Weights of a small transformer language model.
Size: 15 layers, width 384, 4 heads of 128, 31.1M parameters.
Architecture: learned positions, biases.
Training: a variant of Adam for these matrices, 627M tokens.
Each number is 128 + 32 x the weight over the matrix's rms, rounded and kept within 0 to 255. Layers, rows and columns count from 0. Numbers have three digits each.

# layer 2 MLP down (transposed), 1536x384, rms 0.0103, rows 1339-1355, columns 0-191
122129130125131137116109140116103138161121125134128130139114142134128119134106151127117111143124106123132129117141137144140134116113138124134133138114127123124118130137091142151139118097126126130128125128143126117113120125132134136136133140128126135124144124130127110131121119128122124142115123135126122124146141126123131126119126107105114115137124138120105126135154150136141127114117137124134127137130120130130138125127131138128117131119129135125136125152129136144116113128129117148140140114121137117125111129126123132101122128131130121142106154135130127113132109123117130113
068102095129196123176178122109139098149105110099133077174158137036155114126120186144171215098134141157060121129080113165160131148083122155093130087120115109078149152151175090109175117100151124138139090129059140143042102061076148087094127111133171129221164079128140170111133053107105143063119097157075170121125174199132107148106162147138132131128114129130126107136134100156079176146226086115087075180173173255088109108115172113121157187131145125168095144167118163184142135106134121177081108134133151100115138096132116150130127155151192124135133077080169104137083184151136140100
092171142096106143190112177036136148051067161173181111066120165146174150104154071099129160165092171180087126159138053130057181148132080154180123159093143125100193048119139075130089137148136175099188092144135184078076074095058106088105111097142158127205131138154129172114113199136141107121109084113047111160103145255070030176121195176106170111090189152149063108120141127124120059152188099142112049074141126048072167068123169087105110169139155160177180246158104101034121127083161119228057108171067063156192142154094121136037145142187066073106184086122069142122098175151205146178
138146125133132147126135138101136137133146131147128121115149134125115110130125111142115158124114110123135109127154129126136146114114120123133118171150118103134157162116127127125127137108121138115134151128127121120144145132108110118128151134134131148126122137143138134126132112142145111108133156129114119141115131117121121112116132086147133128118129124116094129147137148158126114107157125127135115139131143126112132104142160121124121119117142120121143120159119098130140127119141122128119131161124091101138117114127163117121109135110130130136113124156131117108149118125115162125
126227195237057255144000195092106044126142127249195206041120108163176133040102022018130128136152053077158132104128073140000109134141032150110118124036188094107128074198129159227128118226138225049213048150040162032142093128019046133162076115100212025182092205097154145127138255096143103134125124065147016153029074161054116078037176171138189127065187058185083106084083105112076154206138081141123094072141140142181196107206189086107124230142169167068167126186085100000135084000132126202076152191086084121121098131090081117000142105214000025031146240137000058134081199223187237156
118153136076016255158093117021090084071066184212149141028128169123156131000135082001151197149085142077150104123098058110066157143152109174195180177097202101108135070159135110163126110082078255121182119135124159097088131092048118121033086157123135127158089134094161167170093197131162139129184120130067098156087174243127111145135158173137197131110184153142088133084087164175052135116148120179142024096145107000134187162088180112115090255165096169137204175171132098096157096082141147237106154073088005120148166110104085138051097118226000046072177086132094099093109166155221174180
158142121117122084135139136119139133089153117120124126119142117123120128151135160131128145138127139130126117152125141134138125135140105135131090153150115141119122127098140131138120150146112129125124139124116126143108129149121103177126135124133127142129135134146115117114108158138126146097154128104121103137130104101119129134131115121112142117160128131121075142125110136163141125126164146134123123142118147130167109124131151116141111116131152132119127131117112117139123155109150113128127130142129103108124111116135157118102142146113121173116116146152124144113109126143137140117
128098147142078193149098120114133111062049149162117126075120128171177139116117082116114124151136186119128120084200053147058139121127110147120183145124165122078155063187200088123148140065069151119158096153112171086153068085105090005159109128108195135157121129121128156128121085162111100104153090110121116144090129255054057185114205160182135158120136098167173110094165176138099081143200124124122115104134132197088142061102210136144098165197135121128165192155099166023171149108163116213050087133136061023126118102091054151074095189163080053061164103155111081145104187198151160130
134104155142078150124094109131108115027069165118116124080136117158175140173109135141102067143161197133206133108197049129081127123108083157092195203121157123072193076188199101110159142083099106109143103151112153101173082090145076000194120116114196130152133115161128121127132022159125082085138054107158129142116148255041073180095189144174114142130143105157161092074202153092141107140187125120128148147141144255071114067106187152154061099193139126122171200181109202031172144107152102156040104141155091046127099105076083152109108199142072031048166107149105078151038154193136133134
126133114130102120112109138143131143109169115127114145118128114129133132137147120109140130138130158118112116129104131126121125118119143136144176176129140116141155139118129112101119107184166118129145143130135130139152125124097131109112097123130145152131148117130112156136113118137123113119145117113128117126105139134128136116134122127125148148147142140131110154127072171105152132121142125114139118108134129136127128126113075114131091133137117125141141112110125121120182109136111127136106135109126129180120124120103113135138109080140122131112118126138139126146127154092144130135
141128120131112092134128113132135134100128111113130126140116109131126120099143159144106154135134120131115137134112105141141127126136125139139112114127107140124122131110135128123126128138117139120140122135131108127133125148146120134142132136142134123132146130152150121119110137121126136130132138115110117136115108097116110138135126131126123132122138118119096126151130120152150117124120123129127118107126142130144113125142136138142134114117142117113127135114120116116128125126120108115119120132107122132118163127139139130138135154115139161132110118126126152115120116125119117119
120127119151118135125124136143153122162121129111112123118141126138124124138123117129136158128132089140142133130106133106129126133115156138127169157148141124131108108115125129139134122076139139112124116123140129146122128131150125128141120130110127123140121091123149148138100144134121129107126094116127119124156117126135107135125137110099115142126119151124173111119146119157118135138140120168118133131124117125119145111136143143115128141147105134121117161130129113117141144147126121130135150127100122107106131101131149124086138154133139119151129120099114133147107115154126131134
124099157144104181144109110119105112037068151117113128073124129166164139148110104131114096143147186118166128110179047147081132126122088149105184202086140115065175055198197101121152119071094147118164108152110170081172095089144094000159125134121190139157136113141116138133131057168116090097138065107136118132130135255062072166123195150161141151123141099172153097087191147130116087143192118111124161132136159217067130073099188144139078146201142132119173194161118177025191142101158102198045073143149061030136103095089072159092091183154075058068159102142100094154059174197151146129
155120114102136111108128151120110134136191163152126145115144134154126139157120123143131078136101126107146125133111091155154141121116142132155092118119176203154115117126051126161109135194139046136117144116130135172144131194120141211069156148142096123096109161111140099159128146112162174115154108178110117120160179092159165140148157104151126124169142113139091160123138138129174115151127145138135101103119100000168164120126075098145142024124140112134194088149114099141114139156100096134148122085138157115146120129158204120127094130126114125164131155124101142132155069081163121113
149135131116121135124118130134129119072147117132145125104131112120116117104121130140121152122109128126107119119166164111129129144110142148127116134109116127156163144096144114117124106090139146121139150133137096118125126129120125124136121122137131135121136156138154150106138087130125105118153147134117136148109150098125133129126112121116125133116134126115063133141132128165145128127134125122119128111139141124112108150134142134111125113113150138129138140141114133135167136116115124104106141161115114163134146141166144119127111115109144157137123117100128148126120130147112126136
131114104126134086104141145128114116162171105123128145166109119106104117168114139119133133123124116129156104150151158151141114139120131122109103154168143127147120136127086129136128113161144103149132132125123125147120147149094115162111121122128135152139119153123114119149111109155133151111140110144134091118128138135116136126136124112109134119112107105112114149107132176122145141129144131128149117146121111144161109104117112117131128121123147129129123142124109133171124123127125109140150139109117124118113071113129129101142107096137121115121106160134145097109137147106123131112
132124136125113144118122136118130143114148107145131134139121111124113108110132135115144137144136114104138126132108133153138121132128131140107136121132110133127131135133123132131111117148134110132131108137137129120118116131119136145156115121117131132155139138134106124129127151149115123123123121121123134129116127165121127129130121148106122126137129122127117124133137150126161143127113125111136143108142111134154138141115133122124113137127121136125118119128153139107149114124127124121125133116142157102133130132138092155136130117145129145109146134125147105125134128097130128108
# layer 2 MLP up, 1536x384, rms 0.0307, rows 1340-1356, columns 0-191
126144106124041140109126115121152118122152082110125133164122127158138134060122130084084071144138155140218146129166091083131126141107122128114153161108136097123115103147088128110152152123135161121142148127119117134201154140197112143122122111131113137045132135159118076115138101143131103159115120148172151123134141145117145138122143122155138114113119135134151136122143087068148120141089142128138163117128110125167114157145092142119062123145130132107140086102131122106157126143131114125181124130124118121123092122107166127140133146125038148135124120177136127116106042143137122092
105058116125101068188174140159079183081155103103087036183222110208203101125124191121021077126156204194181191184216056118117124142072041180131154119096142107082216084181123214137192041057031171156102227091059196191193136056169097049142134158071223101075127182198039098218123046200121072051197050081169147225114170222105089174161120204182111119147149135133185064130213076060168179162139188144098154179130184126068084071034194126096105121177188136064134121120081186055177097132112046215090084035223147061121063117086169039156124220155113109088177139133125079159064093196179123112
119116128111134112097135142155146097130105123135119134149119127126128106132139140125134115135149139128136116121116125112129128119128127134134134113120143142127114099133126132132138128131138126127123132114123131101124124143140139132127123115131114106122135113122133140144115130110122145152124111121161131116131130129126118130115111156109147136137107131125145128120125105110130135132106110131138138114106135128131118148117107152147126117123103128132119123108135146122136120124116124119132149129140132139136143113144125125119137126136123134117149149121104138141121126137153125130
079033107095116117152155160159061200040175140122095086137185089172234081119109194142043040096167210181156194201189022134096084175093040195143210130103148129089212078226152197139205071076080138110138201125049192174167140073144068060125191137082219146081151132176032120201093054201147085069197050094181122203128152201064076154188147178189186074153179135133198066108198082066152177119119178135110141178148178125084082030046175130098140128189183120092160173118059200036144075116164044225095078078215179030129064095119148070136134226174148073088198068115143070141037094206170154118
119095148104120110155125137166116130093145133118135085162170135134179152123158181147080112131174167159151167159169076133143119148092069145138176121089158136098167130180143178139162101069080113127124175105085183155160113104123117064115124154112185123089150134176071104150145076148147111077176082098142122167131158187093083121121127170153108125150178122133141101134153117078138146123141156146122165171129154127073102085076175124124142098169199120104129132128106171108157112096119064183109122089207149088110101117088143087141131178161134130107145120125113112128071114169169145108
118120145109136150112122119145137142142120125111140123136118133126130126111109112123142124132138131131139116112121122118119137135113134129112151122109160115142136126137122116142144118117144130136115125114128112122144128122134130118128149132128136125121108095128147136129123115129132114174100121152153138134142128132130119129129124141131146116108132139126150117124132129120125131149099140130146133128117128097101137131116113141119137124113126124134127124122137135126145088129102135122114128141139140130142118154116126136137128122159113110122127140118114111131132128132145130147
120058113123094135165125132153106160067138113131131102140167105163199145116113165127088110139145184155163158154178080100101146140113089174131179121113167112093189082182154161112188088060078127126128154141082178152156141093161094073166122127130197144096125159169090133167125053160113105087161076081157122178150161214054102142135112187191112117150168084133191090103184126103130148126135126131102148172145158138081105087075210123129114132176146119105130176119109191039139109127117113176101123109191134039138123125103128103118109198167129099061165133142122058146058103185162132112
146086121136110144136110114153095125056141128136129123127155114172174135127122164123080080122157184152153155153178075122107131137110085160138171126126147119086193114183184137137179103077105131115135140132112147128174139086152088070175122110127185127107123134172124119128130035145120089096143080107154123163124134203056114119129128156176139114147155096109165108106199139089143158127146127133117148162121139133086087094096201143129097118171142136126142183137104190044149096125137106143095137107168129080132110124104129107139112176171133087060170119141132097152045105164139121141
098133125134138130139131112111138105133102145135121121152114149124126141128121136119120135169129115119138141151134130117156128134148122133130104120130125132132118123128129135139125132097120135151118128131150144131122140137144129131144125120127133116121142120149111098113134134116135146122120136130135135135101129128121126118152144116141100114109118126127146112131145092134115132126132133130114143139135123140129127127116149112132156123118131152134124140128118124135114143118117137134149130134119134102137133126154137137150144150130139117128132118119123135124128125148096121132
119122138126138152141131131135134096139135135130128139126134124123129154146108106116139113111147128125137111128130132111124140113113130114133136131125153138132129127136121118143130129127119129127139132110123133124118123125112121122119142142132130110120115125098139143121133128123130127133120123146149116125132138131140124121130117136126131118128119144147140132126127135108127140125146125140131126133133130130107139134133121146120138132120143112128129122133116131134125111144117152159123131096136127133133102134131126126144113116148105105120137126128135119132134130131128147150
136127129125128134145168131106123118118142141125120149133148120120128144134137124131121121138149145134121119122134125145113116134128120123116119120121121131130129148135135125125129144152124132140156147132116130117132116111116135129132128120129139150125123160113148119116127127125124098151129139157135119118134135124127150126117137136147146123123127108101108131131124141122136109139110130122134123141119147104145136127120124108114117134124143131124131111135116138125124121137139144118119126135141127142124116137133125142192106113118127148127127134132102131121134136119115123109
135083117124103116158131130152102137057141125124116106135145095156190130108140156120087079128150194144160165153153085112112147144105074154131182133108151109081182099188174164147182075058082128145133167138078178145162135082169082058168115125135195136113127142165102120167122045160142082092152069080147128151151142215074089124124132173166119117141144096136183089109196117100145145128123126137100177165131170138073103103072196115132100122195159131094151177136099196044174106107130106164096102115185127061131108119098127112132105188167132073071182121151106089156059119166151120118
127117141135135146151123137144143132115091097116116120156136153107127124143134148149137138128155130149116111125147132124150111120142119138121160110127115114106142101137145133114142142103125156124103122116135120085124105109171145104135112135116158115126115085118142117111114091133120087120122126126135117110126162159077098121130107108122118126135114128108144127132148120121101127131126122114136137148155139123124108125122158137139131158127119146126107166106123163110144131131141146129103118134149133128103141116117132137134154155134144137094143122134132092118103148142132117094
122122128116132114114130135136138129146106124127132127136122148140122120132152113121140124158155126132141124145112120127124109136131126115122136127129128129105121106134111125160127139146117102137140134143125130130129123143130135130122145138117122135132126098125135125128111136118134154147114118123128151128138129135139113139107136141139134116139125129141162117126125133111121141106135128131117140149140128111119149121130120131123136128114109121132115113120142131125114099149112139138138147106136134125110123124095128135121138139138119089118143121140118150128129131128142129120
123141131115132145142120124116136134115106133129136097100114147128144133105140116153138130129136141125117138127114119121130134101133127121130141121102122128115128142128156123135136140120121142142132120112140119121128145099139133119135130134132129128126108095133139148114124124108131099140110134109128137130129131129133139129129141169133117113133131136115137115135129105141114106126122136123132132117128150142109143142141136108139131126126115136136132125124148130115134127136126137103111150152125121124145148166134135139119133134130135120124131148130134141137118128146131115120
135129127154134125128117109132126145139111137129123125116126144133128138128139131130119139114134125155125131103138123117114114117127122117121119138128166122114130110126130110129138135117137143121129141129129136132139132126125124123115102146149121126121134158108149110119120124106130126134123133111133129132127131126130119121130115100158123139124127148118134134121121104134118115166147145130113124149135128150109113117133125120109139111123135132118129131131124134136114123123114129138135154122131114139127117104117136124137146124115129122145132105118135144130126129145119106142
109135119130113131122128117149115118118121123129121112107137148133130151135147140129125120133153142106138121089127112122132128120150114117121133130128160130134108105139139130119147119140118122149131132135130129109139150117128145131123106154131133113119128146094151150128139114134130131148133125120112139127119133132121116118129148153146139135134116133120141136129117142123136144139138126138127131141152113118143116142137116142115129131136134112131123125133125155125130116131110128136127103126134131154143113101135118131130146123131127145106137116128139134132114126125179128120